config.yaml
hidden_size: 64
rope_theta: 10000.0
init_std_qkv: 0.0748
init_std_down: 0.0
weight_decay: 0.024
decay_shape: "linear"
batch_tokens: 16384
max_steps: 6971
Each number is 128 + 32 x the weight over its row's rms, rounded and kept within 0 to 255. Layers, rows and columns count from 0. Numbers have three digits each. The size before them is the row's rms in percent of the matrix's.

# up: layer 7 MLP up, 256x64, rms 0.305, rows 104-203, columns 0-63
# down: layer 7 MLP down (transposed), 256x64, rms 0.289, rows 104-203, columns 0-63
up104 105:147134143127176191123144157078115108121107095096101085150105148165139074119177156131148109135135135124133130145077062110085132152121159160154083133169146113085156126115116101102242103146067145
down104 108:106160081155119097139118188117143080111134148180097150097088113209085120142149151176111114108153088107160149117140160100113154064126108080151158166084037156138140092169143136136143146106158130
up105 100:115121111077094137137098096163103161148100104145175123091154183147161137113140175170042090102112163097077104164145157141163064106155156071164148108115108136117146130146140112124145133123189059
down105 106:164113112156075145137140176222157107133073165171074119089155113169074109072099159150109146152140126166142113158129102127141090098119088173104105143135080139089178146153117108167164104099141114
up106 080:200116141072148118096124147140130073169113142135134086137095133128110031092133130161149157057105159114136164144105109098071118116180149096122169112062150159148163139143099117099129183113110147
down106 086:112112180188188151174118113119124130108138105117124201088113191155141139164145116118157101129142156206089093106129153149147122090070118143158077142135085105126126063118058142141094108116101137
up107 099:155151132153095096194160151084125093080110076073137142159186141176119110078086170098186164077077142164114131150111105141093108129132104144147151120139101180147130088135190162082107130121140133
down107 098:135128170126170137060117161146150152186118152130147102091133116045133192169155144186104107129142132127135106105173176168141107085076105061104121079149130094153131110103099132161147119137066135
up108 103:092109124106140212173136095189125116126187128115167092179101106095113098093177136155181150158116122149118145146070108172131119082117164156074138044133116140114148131108102171125109089127111111
down108 094:148161079101110078121107194091151107097118136170124135060131084120130153178104163138109136041178118134133128136178127159098137196095129156140134173136147054184108118120124130172116113128125104
up109 102:075132141215188137081097091119135083176086052096122140113143112112115187166113129164148139142153115123132096135195183110119118140139106070107167140140120120091109138171070130122120164138123142
down109 094:142109106120079085159106083075152131183126144136073148159138142184069171126173119107094170127164132122122101129113123129089096122166191136182129140147108124124096165134212127103058111154100147
up110 089:139096033105140177157121119150142128182177151083096152159155084113117098108109095087138204092119121116109104111182045091100106170179084154118150151142139118158148150134105144113151121121131135
down110 093:152141193161151152080101099131146147175159106111122090135126135090076113117174188156151103159175150158127184115106083121150057056071153137131157152118072122083126115132102123147160090128113143
up111 095:058139114111162109190089147119112154094142118100125095185087118141135137135136141161061127115089174096069096178155176125076147143120126091101147155141095139121070142192127127129102201138111148
down111 098:184129179112082203119114132195122110143124089117109151127104096166114089149083116074104149081156187164162157121085160096170178169135101120103086175128120127128151107091137097150097103085124151
up112 109:146120142113145137156109077120108070191167142133132105104103171175139121073112181130129148132086111109122139228110142072160087073153107146126162115124187142120077108183115121129153080115110148
down112 103:072090122118138107081133076108112175140101130125150142098160094164131127154175149126105115160113085142160159061122123091141175152153161164088145135119132064101134171101231107147142133104161077
up113 088:107110120114134117179097183107129055105139127144115097095167070127134102040122118135138100082094113123172061167175133179109128138103144167175142104176125142127114142141166169171121118115190135
down113 088:114126150093157118063112117178174158078078192087144140151123101172143147117137102133138119080162136133148099070139118124098120089080104187167141149154131085095146158194171133138099180136080116
up114 093:150172094117078110109107183167116148170162105118152106125158048134096170177117119098168107117125130168173079139067081107091136128119150128110068153084155094131171118108123112163178155170104106
down114 095:130087201046129128123112132128119071094133089152189147150127130123137153137184133166129154085169143115168175125200127106096145078112147098113117089162079152120118089106124065161125150101134161
up115 093:204166138097117184153080117126105128121085114119094121117103143194113125098104160079147159165104162125099123186127051097128074139134111127124116085128127150054139167153150167167122148169164151
down115 089:099165146145076124119116045088126131151128150123088142114106087164148138149157109230131095062172109154137098121127153170155114141125127145123179091146128171139111173111123083126130064086139171
up116 117:122108111122092116123147132123080123128086119181099146130116142188095122163133181130072138146122215153188119134102111141156141179170099124117135150062156107158151044165089175129110109091128157
down116 112:185104064160125118147101079180121167111159179094134109125081175086083119117102123124181077093187076147099157109152141114142151092087168149125109111115140145109185153110132148162093147137161083
up117 104:075109107095161148202136118170087153094176173101122102118105131147158093121093080143120099117130119143156164133131156190089077143188163073114122074188133152072136128089085133120116145149104118
down117 099:162141155132160115058081110064142140162107108148152198128154072117076124091127156146136178133133144125185104161193149114141094152145167104120107070116088124056150113114146139117132137081145168
up118 099:114068157164154199088076087147117082090182134133086095117119125074125153149088147168129132144166108140169081169138125167146145137086152082170149146167118178152147128081103096098166148124117091
down118 091:139096101134155131119176106174150142114171117136088122113145166183134094126194125115054136160073104118177174115084146105147066129139146136133101112117119074085064170128137183152134161091128174
up119 077:093162131113150113167186116154124147116150132125150139152162072142202092066141086149096121133112159108116079147141117135100126128183089118185197086079082091156132166168142127154079144093120096
down119 081:123045151106187189079136095148119122127153169151083142129117214148068104130151129147150092147124137158126146119152081109152140122055116152131139130084155075138152066171140102121115154114152150
up120 106:190148103079100187128121188112121068098184112117166084138126145179081121131092103097091122163114167145111117137159124124117126102169143172153144088074127067089138141128103094126178145161175160
down120 096:095144080143189091110125111134108152139071213117140142110162129048156124126163135155151137103142071108174102114109123101125125167081105112120142157171129120144116130131075216143153170112075127
up121 104:114130135143179174151115097191111131114148196184143082110114156104092182130102137162117068149105175156111107136127101154082052097111157147100114125151097140080158116094118189152075112141112105
down121 105:094130149097115086104154165060144181218120126098139084136120147133136075063182096178135130145140129143114138087194133118119141121097127167062137122133162147128117098121077120101160102159170158
up122 105:078167086156134151121122081107163113127119077114077096093203149161162107095144120117134101160182097125106092155139139151157108130140115145158124184118187127144062153112078064166083135164120150
down122 117:139126172115143139028169160161126080149172139147103211090169114072180124116106161121110071161085120149152132083146160134075112120069113097125111163136153122122091147113159142138149144138117110
up123 104:087150124127175127179059174160078117150156132201111177128139165074142105122146160045110166130134109132132106105152142063126118094116130097085129150165112133123151098100117091142199123146149160
down123 096:162128131150184144151133134090150170100139091146119124118137152178084106147075116135154130072132137158188128112131114059082147136104180182042147180151145118099126087153158149088077115131124083
up124 095:166138077194115107106134110149126076139125131137071107183122147145104119048157087124173135088162151202133109076125087124157088115146143142117114143147197142105086141187102099143099151156117135
down124 095:127154124177095108093111126093113141174127157083137142126114060108127110107060111188068085185129135082130134134141171104079175115074170132118160163139086168188133124135126156153152155105105169
up125 108:128113163112133133198143129098051173077148120145107144137066114145124178117107134134058131149118138155143182093131118074128076156106115121100093158121106184153171136065149158113146150074173134
down125 109:077065151178154181119167105172106145147126120089079100131119088123158103101109114113125176102073058162071159157180150111126140112168128134117121125076111135087127150155138149156206132108150157
up126 111:162150106179162128137113113148131067116135119156108143172177159086145102191106148137104130113068112123074114168106143143086132151139158081204110101073156113072141163125098200128123119095136083
down126 107:131137122095155167074166121137114147160093096103135132138131144181172122129125103080153183173175154064079137138145091161147090106120077126065141092127136117173143157104096067157103097188129170
up127 100:117101121129156130139106068126156113098117092180113134179148114115141055115150166175109150112092106091120180175148112129047139090159152150145117100139119147170156177127109169109120156136104031
down127 104:130127092148137111154147138174112145112107144180047140112133165194083139047124092112115125139141157142165113063179079121115157106159095128139084153126147163129161089096157062091144166146154131
up128 088:097096114180117102108070154144119081145172109166109145062119182119126164164171110096118167123124148114109133067108145141108120104127122045131104126184105182128085099172164086133129143127188159
down128 090:171173116104130132141148046196103091141125140101119132116152143167107129121172133157136115120064184137162112142052189100149105136146109165119147165073144127130167064098161110124122144119091076
up129 099:111107113155172167146118114125093126134153156138140096132151143144109098149171090173182102152110162071105089166154155125125100168090100112097071196163072088099128169067142086171143174093144150
down129 100:134161145149089134098157135086201136112112187141049117159132134179149106103112108130148152140143126123097104106116150174157090122133147104144147085160113147121084115202113181084164120072102052
up130 113:126143140139081105084151184077130123122191164149080106140177127173085079140114140114170100136046111129131160177095117092089113140143141151129117173124156126148134044127064112142128174150139118
down130 107:140120103137163105163155120114104078164150122188128196156124165104171115113094153125125056119156118109086087140117070210087102113148162139173108111173063127117144156120151085125136082122114161
up131 097:156096144133118145100168136115143124051118116064148045139151135159092131144105131152176168189078142091137156145144142098059158139158105128124134130130055164143103139119142146158077187115157151
down131 094:113127112152182106135123092147197168199126155073079112111181092122084111126147120080129108144094142176136140147132101155156128116135133079078115124156140166153144160085132118151136164048069088
up132 096:103153099113195104155118126107113144077107082084088115130116135141079123101141200161115141204133162182119111123170155094158078135142149149095219147087130113131124101157122118110136059112120138
down132 095:097088135188075153183134168117096131134216116111122171101149124110091106117148144110148123165142061162173078130121071130120162129171115145146111142141149149054136133074120135145103129065159111
up133 103:163134164110099133152046091180132152097155074104150106125115104175098148109106071161143141155101083110110172132160184118068149153132173126137121198164125148150124068134123136083132102184116138
down133 091:106091062153104116117173094147119054155133106114136144142104143120153089129155163127123139133167146141162096198133105138228076110144043085178143133107136143127167124144139101153126163097122101
up134 109:089130186103159114119137118166135105151170138127155170140128118078171105149170159161116117125124163123066128144082082109127095149159117161088144187075084118162177149057111139094113156126136046
down134 114:078130133140140188118122131113094171066064104099129158135124095150118170088183125074120138174087118097179120088124150085164148142111106118140149135194146129117155126146170043123140168144123179
up135 091:149125088127133116132170153091144179147125108150112108107153054110165104185121102239159125144104114114083124115139109108144085090148113107087150097091145153095091145133148062125182137170088148
down135 094:107110177129171178130119096097138174176137123124126095129101164131113156082141103101126169109171134009141169160086081135136108088080145118117091141167151097113178112149161144122109146100117180
up136 099:111152187147123131125036120144147097152141133112143110129131160123137123107118093181137164136147126149129160092141152047093104079183107084124164161083139090125121148232157135085128120139108091
down136 103:155087067099117146055146155076152139087132141178090182124126141179096106165094155090118127139188133113161100164139116170126185138078151149100092104084116143140181156093106092148118122149171119
up137 094:139070142115133056085081161110109181121087132141151087145162112151136068097111113181067119138131145149163108136138081149137111179184180158148181166108136163132110090094098092130141113154150085
down137 108:164115142182069121101135070085181118144142143077132124175181127090110096103117045184076120154152108107115124175163090148132106113165130154111188145085101112094116167168147118125144148138136157
up138 102:134142107131089096117136125119107113122132124106091109162170124095115133129109108085175119062091112178163136085161102127121110199170137102148212173080190079163137153102098179127170155120134174
down138 111:182106098157130142098082141137078114128132107082178098106129148079168136064125162136132188109145101105147159097136199163148086134143087092189167104124159085139137139128128138176092169063135117
up139 110:173135168100126084166138113131142132086122082232104119126148077090136160096129135099153075114131117173134110188178073100105147139140137146044098132174148144121159116114165133139118102169137107
down139 105:107108077111176127083082165142117038144138152066152129122081140141140123116128113155149196131103187068131161108137128136155102149144118134183182124123106156131132153116140109090176140048107150
up140 103:084117186159112086145117086129110106110088174178176138122130087138100129160060127111115075110106117171086122154171159096139090200162138129117080145137122131161155139119148184107184116095183144
down140 103:120154121114118089196148154091137158118167077090087088054115157140129180078190157107093143093069147115092112157122145106147124117155178135109110090132117164116113153163160155089155128188164103
up141 086:120116105124134091150132079139117177097163107050109119140169121114107100107128122098091077167150096178100104154113138125095163087156194148147105133131173099088201087167154145094138206142138112
down141 092:177122156117110110068114154130125145075104115125079112142144122094086088143103150114126156120190131161109131157163142082139202090169191139144169117176145071080137132131147125080133097197128083
up142 094:076122102174111148142147160181149150130148221123144134041147140181156110156139111150147121120100140103142184144093114143124091124123114066158059114125096181153162108112120091156149100091125093
down142 095:121141118110149169104125169178108146135126037136091138156142126120118093088114102139149124088139105167107070113167148139116167053087163164144217133104120071106133119148171149093143116165119177
up143 079:109175086156122180122170130173098061119149089100164161095120128175126127054095139170103126078115138184097125115122079101092162092120186119167125129148146132144132160133154110180121144111055129
down143 087:160111040111129089116127167129187139124120116106094134144110134110062078214116117107140121145138116093129097145150058199151122115120071164145169139168131117133143156149183094108131151115141169
up144 094:128197128128094112179105122161178104092140114067122130103145153132092165140198104128092139110032164115099171145074110142127126200139149133146107110073128131096141110131084156135179103141143135
down144 102:127130089110150172130144148105067081092125165075105125131107151142119092162162090192093118112174188132136179132156065106184136068119118181141102106153118128103110103147112139084137130102175187
up145 095:061155113109113110159138137093185195123158159153180085163136181152172179192155058087113124127097143140093108127134068143076122121157142157101107151055119116111115125143112125139108114132152116
down145 090:145124081121193126120145094204163147170107160070040130109167122119132129110110096095196121121102134114152117146104180109168120150108107156174144134136129157082082138141161124139138120083054123
up146 105:124129137176127121150180124154154216101134126091091154143143178104134138097093091122184107114105105139113080134189109156128155116163165127109131158069129074147059161128158073130153142125099064
down146 118:133080122093113126146126123132128130113110118059135119180086145150171178086141106173048127098120157156153136132109104114171132151070101160161150128120135107079158083104184117185112091165181185
up147 111:144113140145095155149169151116120083235159105105068082145102137138100134129100103190111107129153134144153069100125084151150090145096181114141085063107143104120177175157099115151154126125157115
down147 098:105133093158115100084181098135100087163147108108112145121115077191100127186132167177128120171149157127118126083188135142095143116101113183111083202062183123146136121066110097144133130126141124
up148 110:151078108151155128099133119111136140124117126165154135115112080041115128160123139130187055115131190155139090144147097114139098158083099063087138154083113096157161150155085092150136155174186157
down148 104:112158133123116107129084135102054086135146134115137156147120220185186173156135119065129159190118077126091163118124140129103122090137113100177125104140151110113151102095151180093146137128058131
up149 110:171134132149106106155124136125126100124108092100132119133216176169123068128076164160144109122082103171078159185181165120133101134148126142152077178109119156125116081071094101100107179127165144
down149 130:088113150069146118098131126096140187144162113142139166143163160138084210110066120109115151119162189144086105146147137144115101123070178116090123094144069093117146103131108166164167146130065154
up150 094:168118117111145137113066148102095115137131189114114094200118107129076142082098142181121119147086141118180071166062093128138126119173118159097131120173186139170117128102171083141164138174137095
down150 099:169198126118151121151121082109123152105133114162150123208170152138134064146114152139117135053213122154085122128141163142142115142140130154086139077104074084077103106110138124162140082164103118
up151 097:161133112153134161143131069111051139152182136058154103103085100089130126169116166147144097182146111118086190086190123110148069111126177104099136134171117134162136135148143073096127117094145132
down151 100:089161089154170114163135138145111100106120097120186121177039087127120199176127162101176144132126147110083146161152138136106093134173114180090106109183110133096084144116125181114084128124087123
up152 097:092096131126139086107103098180145157024096078148086173080183143193101112154110184137111163177091155113163125157152129132149113085111128124120124097114130148151172133116176115080140144145139111
down152 101:112152108176088125152109128135071154208132130100133143076163129182110167084153109129102041110136117132161110149116191113116083149184160086128153099183094108127084105142143103144135099174121134
up153 097:184110092138109079138136074105069148119148153082134084153139088151143116142112153116154128119119122148165219136078117114107106141171047169161114129151142129196190114144167115131103090108104134
down153 093:122174147150197114132142151148160116093153092114131162133156127091115121156124154116117135133036152077074030100128134186154125172107120146078117164100097143125086175149152123129153172102104119
up154 102:121161131096138134144125162127119064092091126176131123166101112162160087166114143103143131162104106057108151151210136075075074157099181121093131153106115185125122057161100149152134160119147130
down154 096:134162091168107155136152095132189117165107148096140162100078080172075145159135096136140094100113138140160108113069166148179177157162135177134097110120100087150075139105100161147113147109154045
up155 093:127130174188076173114102096117059130118165073146140119143049180163128183176095139103187166143102094090090106115103155131133157125104116136161113145122088168148125125155135137100104107077140162
down155 095:122119094100172141086152145132170193173127140069154154102161082120120150145156123162149150066122121160097090151092191059129111115175069059116116090125126136135138157119138151136160164113074136
up156 087:049136114147141121119159114193134127120116107104140183109136217162117146130092099123098124120103139181098097153143083134144232135110090139145110128106092153134171089136159101140119145060159121
down156 095:211095153140109103200162129136109182154154163133129140070078097096112135096147180144112096061160103150134142118167103091152096157121103125126109113161108104113156129100076140102135080144201140
up157 103:142117080148166128091117121094157118121115104152114091095176069166082149081143099201123116137174136130105133118176137064144098168166116163114082140100197147136054133160097107149131132179141124
down157 101:131150149129078158150165156111112085107154165170111189131091154078146176135121162063126134116110114110122101136101148133082175091130117131113077061131083083184176130082186118123151161147087147
up158 100:153110117132134098140132114164103076171153115084097106120166157170136120124125117222118152163128135174098117138176112149101109152126087163138180211076114079089142091111131115133133125147045108
down158 091:074161121101128158058182166104160165140119092106067115159097074109109126149094122095174167082111150093159148093139144135137061109158128092118133135138172162176103145131106169149139207132131115
up159 114:129111164081098169088110131190144127168121065120126096118145113076132118130111124188107115147104122097125157117168071140142123090104170144081180081117153117144175133143236119114148084163127123
down159 107:146057126123200097161119091103104138118150152191124116164087154149105166171125098116150129112155211161108113069106139075123174166128166111111141189121100116119094118126075101128145115086115159
up160 095:129157172160099166128134091134110055142134160189089148123154159176099099155089091138148101156085109167108100125180154184070140100137144084137113088099134100179125121183112137105148141163096073
down160 097:180150142100196110113139154111095168129141130160110179107106132104144153139137124138122162131136142118114119155134128185188100060098072080149108086076141082078094094105206102117131140108152186
up161 086:078206138120093100073116121130163129164080108066134127136119109105122137157116123148097132104105131113173143103119162122107112118138195134187108140120145185129122146202100056112167128177062134
down161 087:127082200114158149156171151158184108090152094194103151113117153157088100132164121101179114120139114114099066131098102104148135128113161130163190122150158083152080093120107113140075090086133179
up162 113:062110094180195080178114116129143132182121089093167087164116165106157112168138110104162077105084164096091151177163152120138130132105112167118132105101108102146067177130140156122106095165104153
down162 108:153143108143111161142188084180123108160121124136152089065197112151086071092116086098154144082142169113159093122139126121165127118126101101092084131117143103162146182180156119093176128118193091
up163 107:167143117117097100196097079166098108073157128075105133123123093066144102163143149132141072150136128130199122122119090203161108163111156072101187119137150142183099164126125107149128141154111100
down163 103:129183036129098080106122103120076137133134175088099128094169075185089088108140123111201079114134153130142135153114149140142144114165158180122070145121153140168168148112100116133118185125146107
up164 098:120136096161084136107140120167079104154146162164091090066125110147084189124108124048108088101115165148124174139126124149154157058135130074134158163120125167177119170121109134166120156097176085
down164 104:175151084170180114129077110093166117093115060098117080084108127157099166135128121168099092097173162095089108125154181109137144096142124143161150079088111158119197157111155166128125152128184144
up165 112:174086055163153128114124129116126076128131135139136162115154174098076109139134066155150158130134181141086158113176118153085124107114128153158094132065181124146127143159043130173110129112189099
down165 097:084139116119086088164107148091133135139143096113126100174119072178178163131097136098122122125143102104106130137111136105129156153149183143054182131166049144126104127069212170111124138119102173
up166 112:099149165149133195122140093120137170210116105149087131102185176152113133180093094123100064096142091178135079099136086110143111141129106135111139183141185121127134133131106063139111114148140071
down166 104:103174136131159091136151206185144174104096114128102175129177146127113081131138074191149132152072115099168156122106148088104071149084122078109086136138172130109101088155146101128175145118127097
up167 108:158087133144082138219155077098111162104139084158085112149164137081149121142198138131139102131142155138108112156163118092114112190066087139117144132100068142170112150072101138146134148140183117
down167 099:112116125143168106117097114131103135148154149137072145139153074138101107095170136076128150182120141148160103058167132074091156143150120130160143202168085102139063106087121106185122202108127132
up168 098:197144122128187177166124056149114113122084137120082089068139107113170147216114105096123154158150153136126113174097110113151119145135049147067117101129149188111144133096135153133130136130134130
down168 100:112121157150143109194107089146202109169155128087124112103110056155133115106089071127101169111159094175186123141174078066115131190130145148151159154145160109102115088093103138145112112136096139
up169 089:107134074172174090118115180126166053082132161157149113097088165116132069107140145092134150163131181131103149152096089119098095102166120156078129101165108180121149126106112162187113079147113167
down169 087:161141168092066127110112067147099209139156086157122167054200128091114124136080139142122137097122075157183127103129150128133110153094145119183102138111140088131141161160140115116096180122163152
up170 094:086073122089153124152122077211135116185132139141135148096126180090156114104154057105170117126102152106128172078133126114200154101137167098149133123129121191175120131148129081117071133136136163
down170 099:165088128103128126110156178117116168136111104114153116131138187120147085136122162192145163155089150117170167073117129176135122148116108075098170140094128087096116060138099116091113217087094167
up171 108:128134046135164173054186168121158064113107120116164165133140123156136118146120134192116036132108129142137144099175147161098086135138157153125114100086135135167100120178146088120141132139116082
down171 118:149154135163128127228103142146140147108152117095085088128071178077120131101111085050111155102148089124173106146099104094168177135151121132169122113145141136119141137068166097151166175099155111
up172 098:127174131092138153150164171140100069113124069140092128127153136189173123160117118159140183113076114122076119138101064167117169143115104101097134127136173078174181152138132093132065112102173092
down172 096:147078120163141121176064137169134128102143171114152117129090131150083144084138140173153090122166177106167169117141163140112039087149178127123149157123063077112145109098152097114113081179131137
up173 107:078150101117126100140155135133082176117158165163066098171127125136116171114110138092168187141093151096170122195123073128181067101186099117124119118177143138116083095190115119103089131129132118
down173 108:114119140143078127125194133111137133109110167154130164091123140168138174082078167083120156138139130026130098164218154197110138121099099136129121140136101120124100164106144083094160120147083129
up174 107:101140103175136088165113109136121134093126104161169099109117116097156123146124104165117155096110094169127118178093097088133097176134119107092133112136083101160083099145191133142148163176240185
down174 111:133117130142096112140148183114120150154145151137103128206208110191131179117127130106130135113163044089144131126082098132136110085116146166159077081171090091121060108137119119097157148097161129
up175 077:079172134150168187146158168128121130081119120204070129118120125127092105117155140133100101100108105136145126121160126122131141144174153170139063187121110119042141112077099138096096133134205094
down175 073:129180145130166155142143167162134154079125027142136182129127095106162106114136106050151122064117114137148131099095149100116175132116167132083103166120069131107197175119106156109129101127152128
up176 104:147140069139179129183135114168101101069137160105129101115136145144134129151099110124111161181056158053076120173114144140127186100135125129172072132126151104171134116151139115132055079109137167
down176 104:158150126120128095107093190117128110099125184115161148142160131084089133128126180097117146121152174183129156106166076152073082136175133115117137073074093131097163094168161132111166137163067073
up177 092:156156142152150148068119100145142133113083098151193141143130098130172123120106059123101158148129077109144130135141109177077173193139142155126117030104141185134176124101142115141140133080081105
down177 095:089056157124140124087117177107177118131162192116142087104105116170101093166129108126169098138168162098099165105149160153130057168121109073151137140169074118125104149162110153149094092135118188
up178 095:153117153149101175136158106101137143090171087174147119135174203094120150107166110122087115138098115132110117154084107110110063211139141083131156130137144130113106116149118169111129019154158150
down178 083:169128104094182156111202065163086116118115175120082145113121068137112109114056144187146186122107134118148151118091125167137119155163146104140115123093116143162136165129087117096137180069086143
up179 107:173149134134094180113176176123052090155145133170168123167113157160125098135129072163133118174096096114139077172139134103064152150143107144123180143108114114063125119075133104167085132160125087
down179 106:082108138137176075128101093130158143127129171116142144100193124117125176126135181155109063101112139102122150071161117166167061150120108125115124074114109132232111108163114096137157153108126170
up180 104:103191114217172070139128174136163116069095157158124090106160129111133151108088138103116070104174126120081098161111072119070126141113114182144118130144109146106134167109181143096145166147131109
down180 097:157137174105115137099136063114138148182100095089153119110131109080114177201103143086078126169107132134193128144132139169102116150097141108118133110062171180103077078151146157177133161103146107
up181 099:104158187092117141192195142166105122162125122095103128111161155200191125076122098145086138078107132107188116152143118104209098114108135115120114129105140162138141137182079104123130113078138112
down181 095:141130097142201102120144082155132110141118082112161088114137129104094080133088076153144181160094083073201195093159125188115135132108133143138116135079080105170125158144121174112152145151159128
up182 108:151114190131039153176119090123126113130145063166096123100110143105149152213099124170090119129116112082142131107146177156185110121126125173113112116095125140167072154158126152087147126076105158
down182 114:120179145182158139181097093144168149131158076150152068143036126116075128132144086087110125128184136131095108171178153106142133139122174133108129118155115142115101086145095110105127096196116080
up183 098:141099154112152165137163139146085191073134102144112133148144171112181086129106133146072115163125116122152147115140147082071176182083127090114139155118123150150124198039118131092158127157071119
down183 099:140146147123179155157093142098145116145113113152093156140125105166145135065085083054042131169131143174126151141143085078067196127129141139173128143142141091089133109135116103097137160151099183
up184 115:094150100192114096209127118140134122135131170129114136076096108155217118177097125115161117116074127118139164143153117116167131149110078175064124143111088149175159126131131153139111063100080117
down184 119:148165075113157121133104163163138176140126156169094188102086147141084158091075163058129131177085150138088109102156089134140090157131100091119149138179159141144091112158133191138100127080122082
up185 104:151112160164157113147148058111121095103138129133195123096047143066129115131093157158187130132095122122092088163137072141082097169133139129120178088137113132141117107167165145158087161195146116
down185 100:148203183099117128141120111092095160145138177138101158141175111154093117104079155131117149090142111149175097111134178140168097044164110075131073143165146100098133113102082102138162090134126178
up186 105:076155156119163190067099117129123102139159154140154138091186081114169126120090085116079108184149130157193132052176151150127149100077143131101153127102156104178162133121106102099165143105120123
down186 092:170143155148154111136111164136139069152089162138133151061105111150132078117128120166120186138138140121119124166210125117147087159102130123068135068059137134145078106177146181142065102123150128
up187 107:123147111151130159182154109116083132137141185126147103110084099078177130103154101150152163148136117130135119067100100135060170159128167114136113188111135131100170101050168062174094117107148164
down187 110:137153129108093160122186090134102106165148100183123115111148189117128206089134109095170098101117147141117110112109098143149155109155129091189102108088176179076160093134063122096157189109105139
up188 095:108034139127152118106137103155094130091158121136046102138140142166134168174127108087182167173091157163110130137137144135156116135172090129173113106112128143113182057100111084153116106131075166
down188 094:187171135134118116140089114127199146153121120119194163080164103130104063123133097155131130107192083112148124133102058113080147114091170101106145165116129079141083177137177094131121140084154126
up189 117:135138156101131127196118139178100148139137177111104104078155060138141167064147146176173140101137146147170102144139184111080085089165173105111150149077114163128118123103122086181137085092099104
down189 122:186145143098127182106179128126161175147123134119149127134132164103150103146168072103194126105120184080103134050086096136085116148131116111145129116107162125085137057161074183149134125130113081
up190 114:144193105123097191107160093181148088086166099121136103102168107119124102144165115124119122136087103173066111137137126155051115162101143124133114143120168125130107137154125199075115145199072106
down190 103:124138079167210107126161104128081151163121196142166066115106147144150094172039097110088173139135108118150122160077105152096111131168132133198114089145090144149159123113097120130115114145121132
up191 089:082131084156170153115119075167139062167136171085132130117136123120172115104107123124085141134110202120140144099147144152144093082109084123095162116208184153118141114132084098166142143112079189
down191 093:147138152074079098122091114099198128099148102151181151156140145117113130163123090176067092157154100100166158156137117161133147108137117144123133137163098104065122108076161182136131171110043163
up192 103:082161160135066132125149146186067182124159124159105090139152064153155116108102134184087121164144135175138087144111126104123138127030107135147156135093126091100158144170098100132116177094141118
down192 093:111172124104116110111193165144169122104181138156158110167143134124122102090109180156137134108132093138149157098078117050131132158081182138156148179100099110097139108115134096100050190074129142
up193 107:135107110123128096158129159099100149023108106133170179131123150131169146086088185105167115187128125091162066139120206173129161094133168148107129128100088157153100114163126103118087138121104131
down193 105:178142168152136109101121115146147135197160185082098129082130114125097151139169136090109145048112089169108097128143068107179124164151146168115132099094138050136114107081110153168154115135169109
up194 110:068127158103182142111101144124120090173125136106140094068147156123132163096103181098109137121154093140149073069139093135094103087149197117148162127168155193147165112080120149144176097121159082
down194 111:174157058126126143104105099149081174198120137123150112162082119103064190061169160142096148130206096086131100159152112165087117157107137153129165123162101147100128117092132150125110125144121109
up195 097:180135088195104055143102108160144174128116143146158093091093090106150124132101165117134093103078143102135187148134099186148185099103100102123145180099176104139116114179126079163139167099121150
down195 096:158120151070197150158137169081090119150119090153079180136116081138134117182125146142080147145159074116105088094100141132160121071079087112123134148151138152138085162141134166119080202125143152
up196 101:097121143157145101152087080171122088147098142143165115132132157076099188094126117088149166132079131103128152138067120088100227115160143087194140142147079140112144159117146080125091166156140122
down196 098:189147156114107153086117131155116139113171149143127057086154164065111144134147167093149064113134102124141130108149134147128089133144187113136123090085099161118099177098162115116189175046115160
up197 106:085080095128108166148153168143125101109104094159127157166109121116058096175113167144158163166165137061125160095081083191116113146126055146093142159090132127183133141134148130140092174152095136
down197 111:094055151133146150140158162156131162149082249113116103094131144072134113160108137150188120101097103110151081149108131141114098182190167127127073099129111123135156116088139111116149099113132115
up198 099:187121139113164135124133153159092099079122086137124085131146070178083150089080127108152150173095114027139147127104122150155188134169138133159143123104146148066113130124099202149109160118113132
down198 104:108154136115118108099144141124089173193183159122080143133086160118099189132148144091125084126199129117138130105068088080158083166091117132134164164154074115147152193084085106115145107148135148
up199 106:096108145110145182140106120038147121148123102133123148152168113110102150112164156174185131084043149077118147093132196151096072146132166101106124125115181101165137166114101085108134148153122156
down199 105:116199099155146113141131112103113164099145099128150151154111113167165095127086168119047132172187156172158130100076128084130194125181160092163115119156112114100068130090131118132146103077145094
up200 097:085150121156106098109137162098139101095183111158075160133078159137194158126084105131131098166130154092144141118152143113116158136155116116193206143068152113163200108157130132092138096073100133
down200 104:130104177102195179094081113123099164117098119137176093094107137105107177136131132123107136118176170169059118173101138142120163168150111152120108061182121101083112107087138122112114091198154131
up201 106:110116173123098109122120114088105141111155158203158102093161169124104124111124105063130142131107150154087082137144080096043123122146179149217129155116115144135182084116164134151182098115148124
down201 110:115128097111163176146133109202155137161142039113118162120098107151152133106125134172088154185076092110136147143104160159142139143120120099043128113152188116163125121144082087140056156139129132
up202 094:100161105114137090115129170078148063182161151168155168125127120081164141098142169138148147076134101139173112098140124090110120115175058112125125103126157117213140131137082063123187141134137161
down202 094:157109141175117136129173096171103186064121113095085129147129148144112127141139108122097135171170113109110126219142122137155124154127171165065085102121095150063091109149156127117154059174123085
up203 086:114120079122078094167110170130097131124108083041090160096146152157158132186095191196126088136139185079159141131124110125088134116144149119136127076136132155155143121168126128152119082138066154
down203 097:118120222129080141108132091191106132157129119132166114093179144171138130102129075079142081087123113114125098164111130122095163140099173118143152107119103137152137160089138108124110119068220176